Each number is 128 + 24 x the weight over its row's rms, rounded and kept within 0 to 255. Layers, rows and columns count from 0. Numbers have three digits each. The size before them is the row's rms in percent of the matrix's.

# layer 4 MLP up, 768x192, rms 0.0522, rows 344-377, columns 96-191
101:093182074096066131156126130125148120118135138120107151188118089168125135175122134127184111139119104137161126134125085165128141132166114080117134148136138128107101091094139139143116116161102134105141130114110117172085174149084154140140120189102118134170126105135127148148143138143115137128
103:141108134138155099122154153139094130155082100143138082128151123089142106097121117112159142130166151117121117070081077104131155128116112087090155162115118150127136115118089113130136124109126091124122165145138122146093138120171079124143151111156122132124085168166163106100096134185125118104
105:133125151090110184168137073140090109098156138124105159109128105084119141160110101132143125125110169102130164140123127125127136200165106155130119115130134105111105101130152109115142133108083122151113148110123158156144117110133106102133087147100118143128131116144094112146155102150088134103
101:123129112165114075133130108104110120144099137120141113169108152125154166166157139136164134112136136131121099085129084140141125161160163142112156130109107174107148087102067113133133132124136154147128132135106141109128150137182099144119141142151131135137133124125101107130133147134166160122
096:112146143146123124099155143150146144125104147124107139137113163101092167142129117138157127105143133165096075125156127114141142128102109124169155103140136100108122147134124105138119169161147124147134100157163129132128097100146176143120133150113154134124154160097124105122120121114091076117
097:139120167142135119128143128134112092122132141120144154139104140149093151085132144158178108093111117152137148086121154139126146129135132139122122145119125127130113078147171110096157125150081102069140123137101111115101120078137130110118109145115124136119120098142122114127139157138125149146
107:120153174102166108189130049145130126088115110131166111133101126119119102108092110156119137106137132134136118092125147136145117141121110123135128158163114106118146120091102124134103124130133107143153138135138115134099170127150156133144117166080149096134078157102132151134130122153159102173
092:156144088197147127123084107091086166102132099100092123113121150121081201132140121166143086080129135135114136106105116127114124111091114092180153129107122141150116130137150117113120141134141080064122177132089137080148104138095128111118114123167144137129128155151113095132135119156092152186
100:095138131115115139099093160147170119098151120135148111148116178096148138110111157151180097099173126107109103114138137158101139135135155131120076151147160141147124126139149093110096121107171120178148106109136117137110162108170147141121147144094118147103079140136117093166129167135151117109
101:131161154119120122140096116124122136113147084108135168144153184083136095109175129131093126132166127118126140111142116134116160104125115141108106190104141130194127150112138119153134116137071139125155078121139114109150136146208146136108160101144157114145088157119089103115096119137157154149
116:157100109128124146175100127149126120137157136133127113136142149091104158129134124166117101145125115156121113098149107135152157112121131112135151125137127138131141142086156074122132091110131127157153126101124135119099138108146145135149133109071125141110133124152143164141064125123135157133
100:131122125118137125128133129139125129111146101144147103137149172145160133133077143114144097158106140105132129145186108141128122132134120158129136124144129131112137102092123131179130089140169155156112102090165137164114109115146095152159123148129136130122145166108108134157139079095120090111
103:118083133140132138113059135106144130126111117126159172128152123065138090143125139149143141118170112111163119135115126078147147130172124080122152137138117059077132145142151137129126124155137134115149131142126144129121119131113135150172134125190168132143182121097139164106134115146131147130
103:115128115151125131126104162103133095134127171144167130107124145156108122166141157156116110123123158119167151119125118152121117110170142130142134152139140119140103141150100126156112152159092116136120120178143167116127167147092081140118122124074065111144121105159114130104134159164108146106
087:146076139140123106126124096123065166102096126126103158091188118125138126132136110123158147124156157126119142155149101104130130082122115113134133134170117099118117104132083103154144097099158143136173108122123128117133160142113127127089115124154152135126136085162122115131129120132130138117
109:100145156087131142153104097117099104124119140141166145196151158150110141125135125126116131178147107095134105151089127095120180117151159176102106131150116125149101103135109105127139145097114144168130118127132148098082137116117118125127140108131134124128154115071148141178121142174106163112
109:148150159182209112112138082131128119117107120128117123159173149109088171153118114134123129092126142175129116109109163124116114145114144156096126133095133115118093177087076154124155121119162099142123122101132117158143117087126151156136117120124139085085146124131115134113127147113152143150
104:122125158136175135145160099134107134113111149112162112104151133118157089137129154143095105120147139103106122097120133119151132097119154123119127128073129148112142114122139147132120126105160114163160157118095136189152148109156159114119104178158143134093104131161124129099118165101136146103
102:090119152141093109131131104152093133129112123174158170091113130145124121149112128165166145171125116124158125114121123151087121155123153156114183120130074140099135108114095142145132096141097160116142143140153157097112152117140136134115130113140120108165107182093120155131131137158149126173
102:134109113140175164124151136123140108122196113138157102094153127142119127136145147139136103090225119107155143112097148145080113120101163169112138111092147145160111107123096136123129162087131090147140119146150152085158102119115116129136112155138126131139133099143105099132145118099150134155
093:108126100127126104095143134155144112126133136144102133094073184082128125133138135207138125199114123147114112107113117134136107140142134142125107142116136155085120146100110108129124152115067154125124116157150161111154109116134125173078113104111165146158140086127126164127124108142166162141
112:130122123146099099135152153130087175079149117110096118191140149139133143104153136154128088104175145130106145127143172081103107145134114130160124102119122095128116130126124148128149144111129116067140101140090168138123140142090152106149120143139132154148126125092151147139143175123156045127
098:151132136133119121061167108084115136127129123137133131123129118122133116134143122131140132114185171120076174104153153145057179134119077111104110144111122147096135128111142129159122115169133164142111136159147134115126136080114157140166126118136090116086132101130136135166115152124111103155
085:100132130146143105125150132211125130125166151118102140138149145158079125139172106091120153119112121156175171138120129151151150124158161119071141141136114147135127102169160130167127136142119080123153102162108129173125151125096159154098164171122078103115115127128139130107111164127170119090
099:160139118061123083132116148166159089124131123144112168147123159152151120162100118158146125101144180115158132103123094086108155132143190117132094147143125136117110118116166144156110117090109139152131119116136146187104134136093122099111136106157131135110103154154135130091103096128133102094
096:077097144181112114111056079152089146127126134127122127141159116096139120123181097143117116130136139102126122123149122143149139138187113180114101097145087124145107127146118107143164156128158135163094155129116133145123149156133137154137130077091157149155162100168126152126109103128148109097
106:137105105172149147159124097130096117110145099133134156139159101146088087123118104149100125134119112180116144130076160135097115156152126124138119146082130151136127135106120140111114120115148159129119135137109159167119143129141110143126112158100118134084124132131126101088098105107112181140
104:159140164101102105172101134108136162113152130112126120145106109121129118150131107128111107147145154126090145117156131141103176180129075107161150138113128109167143101137110094117096148092158154141148147107123151130112139094140125116128157143139158151163138153143073129148137099074145112122
104:140164099135117115159124113118137105147193161158097128128126112134131140126102109120126128150146135110154122087176131144155142146160112135105136116113192140108158110136116134089128142156093113115190151142078169101128107106163129097110102193121108169123165137151143124162107117142153116104
100:121161104147146092137127117109120157103155123124152159138093124115146157099133088138156143140088119172134115102120108129138128119125130084102172117145161098100110089096112130133143163180139092102104139120136090181184159117090129094140113131122166154146132151168112147143093178101139120092
103:122140090137146120140073090118126098111089139131111114147112141134077113108139102125103131107152150128145106129120122118075129095139101140148140094129108157110172125169160147164150167151128095156156177163135116069115170131155133129109133142114135138143105111142125120132118116177085129122
102:138134149130125121150114131116108130116115136164115118128135145130093156121116149124148149156091114127141146086152105117143122179101109126132110146107108115112125179113079113139177153165132108109134146125129103097170174135104108133140112202104118077102156101135105116133128122126137131116
098:137131106130102126145111123145110126142141136100149138143145170132124130088098140152123113131162121082113099152098115187129127144109135154111131126081135131107122141129066115120113140169163137148108059161132146156114154139129126119126118112137169130133169105106152116152172126140139138097
101:130119108132143134114120108122121106095137172120123150117144133108126173122115185174119109152162108123175096087104121121121138123115125128130075206092099169143154119136156135132082103154133122136153105169116114124122140150111122098107150136107105138118126149145115153160118165123139137076
# layer 4 MLP down (transposed), 768x192, rms 0.052, rows 344-377, columns 96-191
099:119082123158132133173130149116132154169122190105131109086160092158164122135113159126136146105110121131136128157105152111183140104146121118138135102117126101189147139131117135105113112140089087164115109150142108113146144108110135158086130126158163131143161173090124113108084143109119127103
102:146134109125079151147114120179115136158157145165101094124121091191127167130106139106118138137092115146167149165152134145137119122129129159144114085134141100126104139140102140086081144088127154095125144149117088119118113119131157162132126145191135112116132078118139140114123055125138143145
121:162138133126078137091147174126135116155123126139113134142117093139121175120129118111148144093099095120126161146148139098092091157144173129085101096105148184146150138085118162146139107098138169180142126112147157135128147141103166144152162120160114140066158081151111110158167091137144110132
097:099145104108153123113126153111128122140144169121144162103151090135113105063099135153150122141115106108082107140139128117124150127147129139120117115140081116105127125092124125104111121169131090145156101103108129111076146128150126125097141143117107187140160159089138152109140112159134125117
095:129129104177142113159082151133168105117181086121117155148114116117103113141118139108135131109166158143154145124118160102111123182149171102094114128194139147150111119165125059101105131102056124056128137104143144144146082143146115130128100108134129091164101126163133137098137089152100135124
092:101113097138148154168111088103138139094136114111076143110134157114151135150166154130063126134109151106122077146120128137127130120077143110137111105107130142126163130076159119182122148109152144134140178179127150127117121121116153169115152143131181134159114147112142155117122133129118164135
111:175139160132158107133146093170132084118123095098135167129087083163132120173141138111122083131127112144102121163125108094130138084076161117121148127178121137134161131101127133150143129170145128120153133120143108163202106118147107145098117143145182123144158108172120120171117142106141108095
097:125161149156136113104121122153145105113125123109120147132152132088131115127117121120144124109130138133155130150083124132113130085138147122111176084128099151125113097122188108128135118131124066130117147117161103120111139136149097118089098133156129086185135101136099140141135141150059149138
104:116134111135155130098103132069128154153085137195157101166182110108132114142144103138161113132123153134118131117132156106079129135100175114179106084147094124078139165127109141104126128119118101110140095150117153140139095171130121129136144130130147127109127113142121159110136067131120115104
111:129116126163137195138174128124140088149163077142118119133169150122138175107133121123170122146130127138144135112178157131121122088118183150126122134143089151117104113132120092157136156107155143144132127133117145105141076152126134124149164093119124125138137102139090135112112152132138089117
105:159130157148134127122078089127121134130110127143140139111104170125134141148145115112134140135089160139121136084125131140109125139100134129114136155111104121134106141138142155114134127168144116080169189057148144137120143113150112141148144161128135112159145142148124143128128124120148135117
103:170113144160137108130142147132158144177137113133109130142106170113085117131162115084123110113161159119140115154136114153115107129146097122182113113173189138172115092115116151157134125110163153167158100091107143134117130144100135122119151120188100152128150135185133169121138107107101151090
103:126153097144136123150121130132129130138124151091121138110205145131134133105153145147100143122188111129125109132102145140113155164143135078118067130147106114113107127144141144103131120147090145123079119118123170104151087120108087104114195133081120139149135151129138136112115088125132116085
109:136122148145173094153156116144111124146126160115165156126117119140126112147133126156120149112113135108135097129164116070111181095081107123089130117115104163105147101129160095134174164134130101119097070091091114144134154124126114120129086128128125119137132170125125151115132180141150130136
081:122108100164137112086128132123129130140100099152130109143144090131102154111111177173119137061118087095118150115105107147126170123107112146126116156081153130106109127139148182104120104145097140124121131158124115184124133138131124129151153103121149146158148101111130105146123158127146089125
110:130169137099140137107180127165120146099139129116074074106154112099148140128117125154135159119187163170137142134135136142140097126097134098085123127107160124127101122126174163083129124105121106089113098130104090178110100124136141133125117160094154151150141120121080087113145143080150111101
105:122146147145108176128116171106139108120092117079145113156129129092141146125179115152137123115104122170136104091092116157144147129100108098117094108170130149141146142146131088178152093120117164142139098159122133138110096195132147121170078133109137135102161151136121095131125145086120104108
106:126127150126159114131115135164137078147073172130121151131083110108125117138130122179115117147114144130169148147102081140130143130132186130097127102113143091155122122129161095140111118102117102121132148062130102139126111109181104100116092129087115149118154117110138112125160116075100148117
101:108149130138127136086109132100123095158152105110113159084109160151137132119133122128144131133145178106095107138103126135169106161132149177146139101107101134091194134073113104142157108132125142100133121116120142101125096108100163115132111128120115120160129118100156141127101130176130141164
094:101093143122143084131126141120158125102144115092095149145141137145149151152106142130112153169108160117161124130161114121123111134121147128114135150114135128108134155115103134129124120134107113153135125168088160108164139076133131134099094145136164109076128123105146131125104157123091121085
099:117128121142146117091141091141160156158118153146130125118125117119165121090119156151124080114118150081139091152128164097159138168116112111104131151137158107095105136140146077097121125102131145109162094165146114111147123166121109173130126140150177168140166138148114125116130146143169127122
113:142125100122117167134200141120132126124109120120102073118138161102136130103156172090163116126125118102104087164174104119137090128170101150140090092133153118121111124121139115128129135119133118135141127163139157147106165126097152107155137132121130105145126142104085126138121115140121115115
105:139079102106140175107160105130107157099125160129130162125120094113114112153146140149104149137141144117147141146124170115097157116137140086120129180144106152171154158135136124076119155117164134141174097121146118124121136099152141118142156119123159122151112081141161092158121160116094096093
084:182134078152126145186085125106095109075126108111145123149126151118153141131124144158133122140153133083115114101090123119132113145123138166147134121140129118158095189125140116157147135116093143158135136113134108124132117145159132144159130124106126171132154095127099136165110147075169117130
102:155150139110123116128072143115168147155076120112142120122123146130107124146087100099193152132170186112112150119147083125137148165103156127116113135105125152156137147104108107103125128135165132145126122114090138073141161126100116129103148149131116144153155154155160118127119127140146126118
108:132140111097179095106124058130122146123133167123122093147116157147134149147136114129123120131123104136148149129148187130116151112153145147159146130091114115169109169135127125152142145120130147163113112113164169119094166108094132112112101121112128146168164121125134120139146129171127111105
106:146136153175132142113155116128155132136116157129144108123130132074172140105129096173124104151168113136180184161145112167121113137102127093107131148158103118114149179112110107149132128117119088138138128117112141097132124136137173102112137105071116132080121156164162104128127126170105113124
114:130126117119118133155160103119159172159150140129143140133075047147128150156134128125128135148137119126091110107162160118087123083135139126123123113086119139139112146140112150078130148136111154129148113124129087098161165127158131149092169087158090146101135151062126100135147132142157133162
112:110112146103143131115115091133168146148139114079138140125186126128154095130119179106127126107154126159100151118148098166131163109153113086173113132171119118145105165152116124116120134190150128093133112141168134076125106115094156109128151115121138135133141169114128108099123132121135117151
107:151120140162094175156139139123140126146187102138132116165123125123170121142139113145138122122109062137119118159094136116163145097137144105131100066122121141073113096145093142102161144175141130103115101133124076139096116126135132128155124107111108133139095136156161141138098129121160129132
096:143096146091132152122179145169177130119172143099120125143144102117137120107144134145121110117114145168171153138083137126142115105086102114153109108136111129096138093123161120094110166138171096116131118113130102113099116148140113159105106123076154126170139124134147161141099120129129104114
095:125125123158133128126115120113127140140104128160143129123135105105164140149099098159137166112138126113162097093147084128096101155121172115128177151085136082116174131102115108125105085121145129147123125093092123121160132163174157128107113115133101089139173116211090143131128149129141121092
092:146115111082148188075167106106184079123151106141099076136137124142142151107104179125130139164150110134149169133155163120139146111142135132161149158144137125084127133093168136093134071142149161133139160134119100154114124119119100075116115123155118115126089111133178106113137123113110106172
101:137105151113133113122121100131105105126148094155138111144162139176108094166118132110125153144151114157083143111134150120112108141158159122124112114109125107062133102114146131098147134120122128110106078124121057186115114090130104129126155103148142153122115086129084102135094159124146161160